Part of a small language model's weights: vocabulary 20412, 6678 steps.
Each number is 500 + 50 x the weight over the matrix's rms, rounded and kept within 0 to 999. Layers, rows and columns count from 0. Numbers have three digits each.

# layer 15 MLP up, 896x448, rms 0.129, rows 803-822, columns 224-335
508474586486411582510524597441546531383435501462484508546553421496499455540456430522457451464517424508521575549455446480449491517509486527436486550460559490493510461423561450401434550526495523497478472513459579528597455507476456521523490459397505499578427612527493514550577508566529379514463521598514438497558479445449430544526502532522
421516524533540515536500567505593547572496508435431444498452524471534528454516521501467510485587459543511477497575463454491487520450505427516578408503607436474567478413512445542534510491532530525399504495496441518554498449449544470559466442510507473470471542594579512537688449508426544598580478578469412541460512601499587470435557536465
513446432532569553404462503432497536445518461396589407483454503439564499469560469491489575455567461517495516507532473547392461491545429471438498502535480576464535502530589545482458422540476454540459447484566521479488460465431445505508521505535513614515484519527528536567589446517460491457471539523540524468554456460528534479630545468557
527607540543520544514456494542499478525388507463522539448552500441514450440484427453435541526507555447562556454450461510430560527543524540487484535563578543456542400502487599470537445466557473509495610521654423412457474533499536449478480498496494443451518517543492485561525469512442524487445554501488496564517484486511447431572441447567
463547447545524462415533502582578531522529547456535517513510507540489441503497502530477476597538454468407531584655440495468413519520520505477439484523499456573446486459409513467531470598503545499435496514527436548560421463447418492582497463522488533428597460540427485484542533540475546399590473477485498460482460500444498526427526493531
480540496439438541435546509524490467546472452573521466485596428527569406402467469450584484559506585559477569471543472339402565410430507583471555495515446511445488560528506561553430505490487490481501534548387438543579534583568600559425503543488491489477575390497506572575445482577524430514502578549538494518386522490453426495537468538447
501475531490503490429517571392576505510463535548445511548547452518515459527550403367507483555467511527568521438522498494434559460463574469529465488524479430399478500499596520641442486548578499492584536464487553502502588494461453539546514472541512394432468548499561488445378495457403529510511521508660579555551519595513471433467530475439
554426426517557615591477509489494512565480385398400585417415443409439489550519498405505491507439396529529555454595536502456477456437456449458506569569519480510524574460470587428551461497474467546578544482486582474552553463488465548480550382456554479449516466494528468536443525482491506546495479548515431566508483426533575444565514511471
576478497490502437489508432521479564578523435474458575486494512508533442464601506548408493540448559493539587467448444480582473495531529508483482451326517435509495511431503422441408524575531380603480562421508539442494512514509457543416498498502489546475495435584508492516548488446480454464497422471539483465405518498443502518382496575450
458495482473518547529418488501482500546583437481446489560502532419465490509563505454492523584477448503462572458489480561474521545478518520555457544532541548564516502446470429491542511462498527548476417535559500505485489449492525470477572476465448508485463510535496565479333574537469460561511546468587548539472564520553577466532524448452
483515507423540481518536571489463591514477515492510496482512517463486526491489440512440519491580492503458544421523564523432520471563483439584533514395503523461570411463493471544461432473491509374635529438530468497517419530434517436494508513461500528468549410516583494437510489570512532505620537495472520576499555459552506505450486454412
473620446459445425454541439599581401508565541481501465605512557531488476577437476462491519476501551424419559493432447559448511471457499566530562540507529452515568676527537463454523537473492503465456547527546509458539456503656543463522514388452435537472510491418577448588487469499453561494385540511416568510484499386453497369558532589536
471470481516526541444487486509523495499535464542492568499526606379476505542480481554413490559487498469490498569516487495473526495512518437481496540507438480503522571449519546582436481484511497422426482518538439490489468595507477597490503577576640513518561492477552447495512525521415522503521558471397594479438497566490500478536503507497
479437547457499469380510552539536520493605515436523535543534525461402457516458510446535531455582509546434459535459428485501568504499456489530493534411457523540476520498577418435488530461450472468520602467461461469544458495561512496522465485512499466511458574519487462502555507557530581406410580455545564467474469424534472495505495486557
439515407535413462565463522522490444461512521495519462484395508444402538505505548469529435484469514486602546497533503469514598474485494459529494547441502549488545513475505533439545596505536483517484435526488649521517552397505460491479528520502481524512481524450541527465496465490400551536466547493531504589482530528467559518450531540470
428485535427461470496570586464456508492434504384493443514505487524547406514551443605425554561492454515526515458507628459559473545470597526535553464590449535492472483463523539535440556499627506527471567525433523511394543523467523563535479538466432496415468496428445497539450530458552473460559435490442513521464495534514493510550508535553
546549506565529482530572531419464520588559541504467514521587581578461487466613532450474481492494483457506430478535428502548445506424408491488602520546470520531596454579500432477473588491420533538476519465445503446520453470544448560627476584475435447422512474504576515476517444589473539528560519531516514491533492517498570554405438505522
515514580523584504536555571401536356517484538508498490594498536429515517504492518463505494503606554522594523524431368485489524511505437514515481459511461458480477525447579509502480515496500525515393526542507495472511517516580481497579427426493460512567415491515531388522657610504476526491462563472440463542505407573501519524527455561484
519449524539419413526538396461449418640488495411431463415515498514320517455475551493498524545546466465557574454578511540524440417422488596477504527485512533502520454482511452519522521426527597480529516507518424437506559558481487555536482568489524474462570487538521419549404462515513435522501542455475433514578508507466449537562471417445
512485531411403476488494412517510473447595468496575520528543503471580530500595390536487500492466583428583520440460557407525437507531530465467529512484554455377490480543484465512464463531431492495441491458589524460490503523447531477435470527431531533451534397449476585469558425409472454446583577411403469545409561480420565511515521442453
# layer 15 MLP down (transposed), 896x448, rms 0.127, rows 803-821, columns 224-335
547460387541533465515481503549492588597437445557536467533503494612455517442537476462557432521556584506505444552486496529476443547538502490540459496478464386527572553535432467411438476574435485545549555480476481539600479480496577511515508552468471541523543551470535456473470477568554484512483489512540485476478460471529602482421455496473
625502504480498440523437519478510551645519458409428492517466475500416521574513549461590463424469515522480508450419462465461453568525488554503495461524500556608579504503555529496486560496502492459531470416432432485493481466578567519427490529535470463636450546506478461540493522503464514472504428462453556577511446481501488456510525492532
486391562519527562527573484457421475502496445468412487468535545560547517516492533570554496515452496491497547469549533499417473419430580537563456485548479558478448499533503497490542467540565463448485479454558429503479431438513442517480447562469483468534475498504494575547467574465402523478516454589525520427503467568425423482388439517457
430423509474508425473554506451526447440548464395531576485462570491519497549447421540443442497491385515491594530560487474418428563619544503518498493556563501538592472457506549533420595498497441598398563453546465479403539494383507488528450537473508518506512490599465522477444516484494540491442511505526489475479562492457498498498500470435
467636476523429523568462376566533570539542451555573382526579587588475454475477485524512500413545577502518560541464556557487541509523549466570515476542482582484526491446433541582488607502507530511440478545546514475515506449517532513415581480424515521482517473443470499454400499485608528486441436469510489493488536519534543485410527454494
518550514561462467464485415459550516542641414528448554501574471463524468504458558495534526517535433530526400551571495547500521494463448441505592533409551552538496484498542542572477508474538542463464537488416528515420541571447583532544575503498527424507530496526492521429451445510480490504413491491522531473546485492454541450485515405502
525582580560626424536513478481462550465515551497547465450486539443542405617486485449522548461459507552482566523460538481425483482587446545532529402443517404478445462448493454499394590399598501515466410487538451435481535576438445497586424529436519487482517470354531417503470417520452479528542483539511578499470382511451448459564545472527
550395539521559539547472422575460543425501465536435549453435498579538574483523469466530506532488537428462489527476477491447514506503515496567543460487449755504494526504475518567563550483531576457532547574517489453519448572492504575488528436450465557426448455527462446413506469506535488512559496513558525471477492468541413541477498496485
455419541464398504491425453534468480495537407524434485542466422509518525512541530527517505522485627470476488583481496510553482524509523479538390492467533647411542515617461491461426414426484494440505461600434557462471495273528492533377463484478548563534498570509548484569602498537526489464517588454419464545511551507544437564482456531492
536510541466509487412421434596418499494499447482471467469480502557479413590598443497573473529538514500548508484481546533498476447557423441509384562477495462445530491605554558560452524533498554518494433479526506515507414499461436546519628533473462503356563571486562479431491498528536483508416465462563555618499460418467500514470405436530
487476428537506471499528497526460501374481517536573677461472411542496591432523472473479581543490431444593493472445551580437477535513426471431491588487523494459537525519569441567420535439487453522488536540452441540474558512500523484452512446468487526511586464538452582509510446578530472427413485526508518408484638415434564473470524583542
563536429521483435530570522514446572509489520621567587437515536486563471488549521542505600447588506437482520478410505419471512452460526505524528448556433529584501462491546589459461554457489507514519484515477591504524385454570463598536504537498455477579577483539505443428470458583543568606514498515489573530546494503466553488565494506433
472541588458497542575496574448521475547456490437473432589439505509546531554519500496528496430521527484545551534476519488519482423501446490441551554560536503443517464486496456594507479528463501515443539413547544509461441476407617486578512522521398445411518513523534433448481537474591450453485539459567503551480477529496472523537505500456
425566543468564444509492496450581455474471490420586417423468487502464460494533466418515517425504461465510523524494516517479477542507504500530470477441537493512505469457536460545432483513513529556449451443611519554537435548530523533552502557543490490479493529450481555512478538500457495397498461503531464555420530487466458481500477531524
555445519496518527496491532471506555378500526585382425496559496545478584493501509424455523473533543483511484475501471435523497583552597464497482475447569512565440546561503467494519531545516491438534489558525443504526494458487476497467513501507537467514540499378552509520497488492470568425541466411479475427545387456581479539552501508532
518492529561518471530502577538475455384499551556521514507436487458417483420473421453513397534422505394465508444494502410541539577520473491491495473426423606517535496497452489482464481544520506503588471589363424478490487512562536568537487412570538449372538427474569585486510454444460438436440546565503544494526464496514605483451598499580
439529453509476510600506532480558619444437500472462444470525531467481529443458572484503452540505474401525532473500487481517520501465484577518570590505476473470480479411541514460530489506539490509487554536540414479497520594506462560542522439554374495606526422441468482476515481500488494527416461442454494478479525511480531544550462402512
550411556496492563578467507507425480509505527563512491560552483540600532564468451503464473486388502435460527472498504512450490574508521468501585556523435480448542543507556570578445426478479536527519517460400579593588518424482561601509492542518445473485399579569356491537476632504472401570408475497540527500546569382454439433474502478447
470425489468540453485514565503469525549515471534582557512494432430461592524495553583458486468528522492471492479536404450522540577514482435488442490495503494487391454574557508438424447499567496501567432477631550556557518517480493488519457374583515565510459466531524498516424501470486529607521459445442458569489460464494487441621500469466
# layer 15 MLP gate, 896x448, rms 0.124, rows 804-822, columns 224-335
445490647498455554555482551498498516452442453443458472564490430463508527482442493583491538519441556502458446502469495544493559562523572478518597491466527476417553511525540535399541494579542466507584627493394528454513529477491466577527509533465448502560526596510424477441553571558498477503465527389457553428516453452428481474504509593512
530489475527584528461469491505520537542540481490569493463551510492516457562563520456465579457556544417488510506500562578472506478514507435478470464557483484471537537592490532579532427510515475519494490487525592509433423532404513494429463472575512527497551522564525569554527476561484503514533414489507469491559498441517556480559461447413
517425402556529472536506544465532503502454501498430431508406436525468477536482460517555459522472600563451466483501494559523555524521519438547548453524513588483467519557522501523475552489523508472519538396449520524534456567466541514478494396511611495510569579506532577480467515495452503507452545523508571532495464490467454575493496489544
462473518514466484598491513551528477417418620570458574470483398583525501564540465485491450467556516486493414556463575456514493457514589655572555523492454538417616599485510591523650514550487474529450593435560563601506582497535495551480415536477510542458430499464482495488486520486449514491476416517524487425520491525451441472471574504477
541540546573523528477475542411511494459508423512397477471471425532499467572509553499601474505368578452444580494426515452465482483521447382508570524597475461481549523542455502471418525425509497477498467503598573498483535499488529446662489489536505497485497458544508549476477501567458518509454455463455436535456521476457558502492448527540
481598423540428462487524422433519556478390494435372462557448435438457488545466454507423502545564532512458469365549536535471480444472490523501498443558508523410477511504477430453469463437582579479561516412558419425450544521514517423582547603547518550510496513507568608583549449595416473512514522563624587532490431463467354525365494454473
514445561521581414383491558455537648482493485483477399469476544541511604429451469559520525531520592479502411483404450461507448485440537498455492472463490510537564372578515529514602477555514478572517514546536516442471535501548553549506529563470438457581451597464513463448470448578590493464445532524497494468448507609608450508335579454478
487529525471518506521495489491585476610498447411453497578527489516595459462472538549445457583530563492498512559427516445520489480525485521457489480456487507600626487488596398495474568512422447577578501421495530417553454534533457573480496398501423600509393428496588586601585455430555577554505488502598520517476556524498370542446456493509
518509438458446519571409404526474422489441474529588526575560505516468486473501576558547525593494570512492473466495516544405445499461540545420500468509492516531418513476466528444559480489489466506444449517564514565473468491581622630540517543477425565418452465447510526445511426486466487509440507525479576489546579450484459510451489535406
460564491378520486512475479547526476515485463538537620522461499593585440515550563440306421534472395414518512560544499515564489515489552423501481431474543501532479562496482440651555408495506536526488503508532576530525516505475463503521514568462443414504493513503459586534473552452537433387538518544371529517423388485456493584518539475371
468589500481533553570538472472494472488500527466474480602560499419540554541431463469496542463515497382446566518463477497546426510432499504402485478464553524532502620625586433470509538541442439511426433651439549455446471575543451489536490413550442613533483523463524493575473454417610486596475458463381567520487612445482565469531536554523
500534535495453478516552536442456459565519617509456505499489382563500419562558549538492544598380448439554489399490553525535497466505462507527497363527489529559445578541463419448554468527436503571574469564511554502526482503587570478515502513494384432433468458538497586458473498490545472507449495488583470509495590456454525426436435445513
456620444478415485560532481553493565566507490451504454432518546499450570521437479561518430515449568496548498513509530489474480503517500489493500473556459473429456495515387559514416486571532506568511502482526539502473466448508474479437525506478556517449485393540486566431499491443502460580514409465461428472557566552459540541458447525524
574419481509497586455540521450438517500469496483474526569534456485510483477477585566512427449505450467587506518472526600554465607424522487457466593513512550489545541523438489416515485478521474451628560542511506578508561567475544460550468494460585456499497533485509498470525497409563453543562503377490544542458480481444466488461479484483
472436551534459451514354488513449523524431502468448490394403467436550474468526524457509488592550497545437506463449473538429438470513543492520434554488534510456549569603550497450403405526514484456567574506490497486451407462566543455427455535519414450416589456466453521531532499425527491429498488502516487489437560565489491426499537412565
493485500496477457524581446448551508452539412571511524453531424502443473470532444505463546470565509503471431498542411387458410414476461522496463591566525511517539559550507517457508488494382543468500457443503527480460523516552546350433580527594441523520576493521475500519532394509508461524450531525530469449513525470534466462470516502518
486595439477450551517488551478440550511525472482506477476647517558392487585541462566454494485595538515398431506555574397483418431515436473518455406470558520526526443506489519493562555580441469492526340523446555449448527473508511457536534585450524495544530501556464477496463397530559546491438462473500584471548452466489465528528529445519
502485580541479473506532367399463461535512513412388512450490452507437539509526520534439500479520546541497493493574573548527434438468426542436440437391415489450446433561493544516426457459479474428519524499481535516449540562481452529556427518466532583452457612504512453424413440479550454442545481419530472463504589522504475573507503425487
431477523515528518554404513590518516452537448444456520495510505592546523428523503548492499470561459474508540477519525505416553501416449512554432492473503450486479596565446492441455521509526412533602517560510546469522571548597481550455546467523419553592409458440425549460424626452575557533610509574453468532471540515398465506512496504471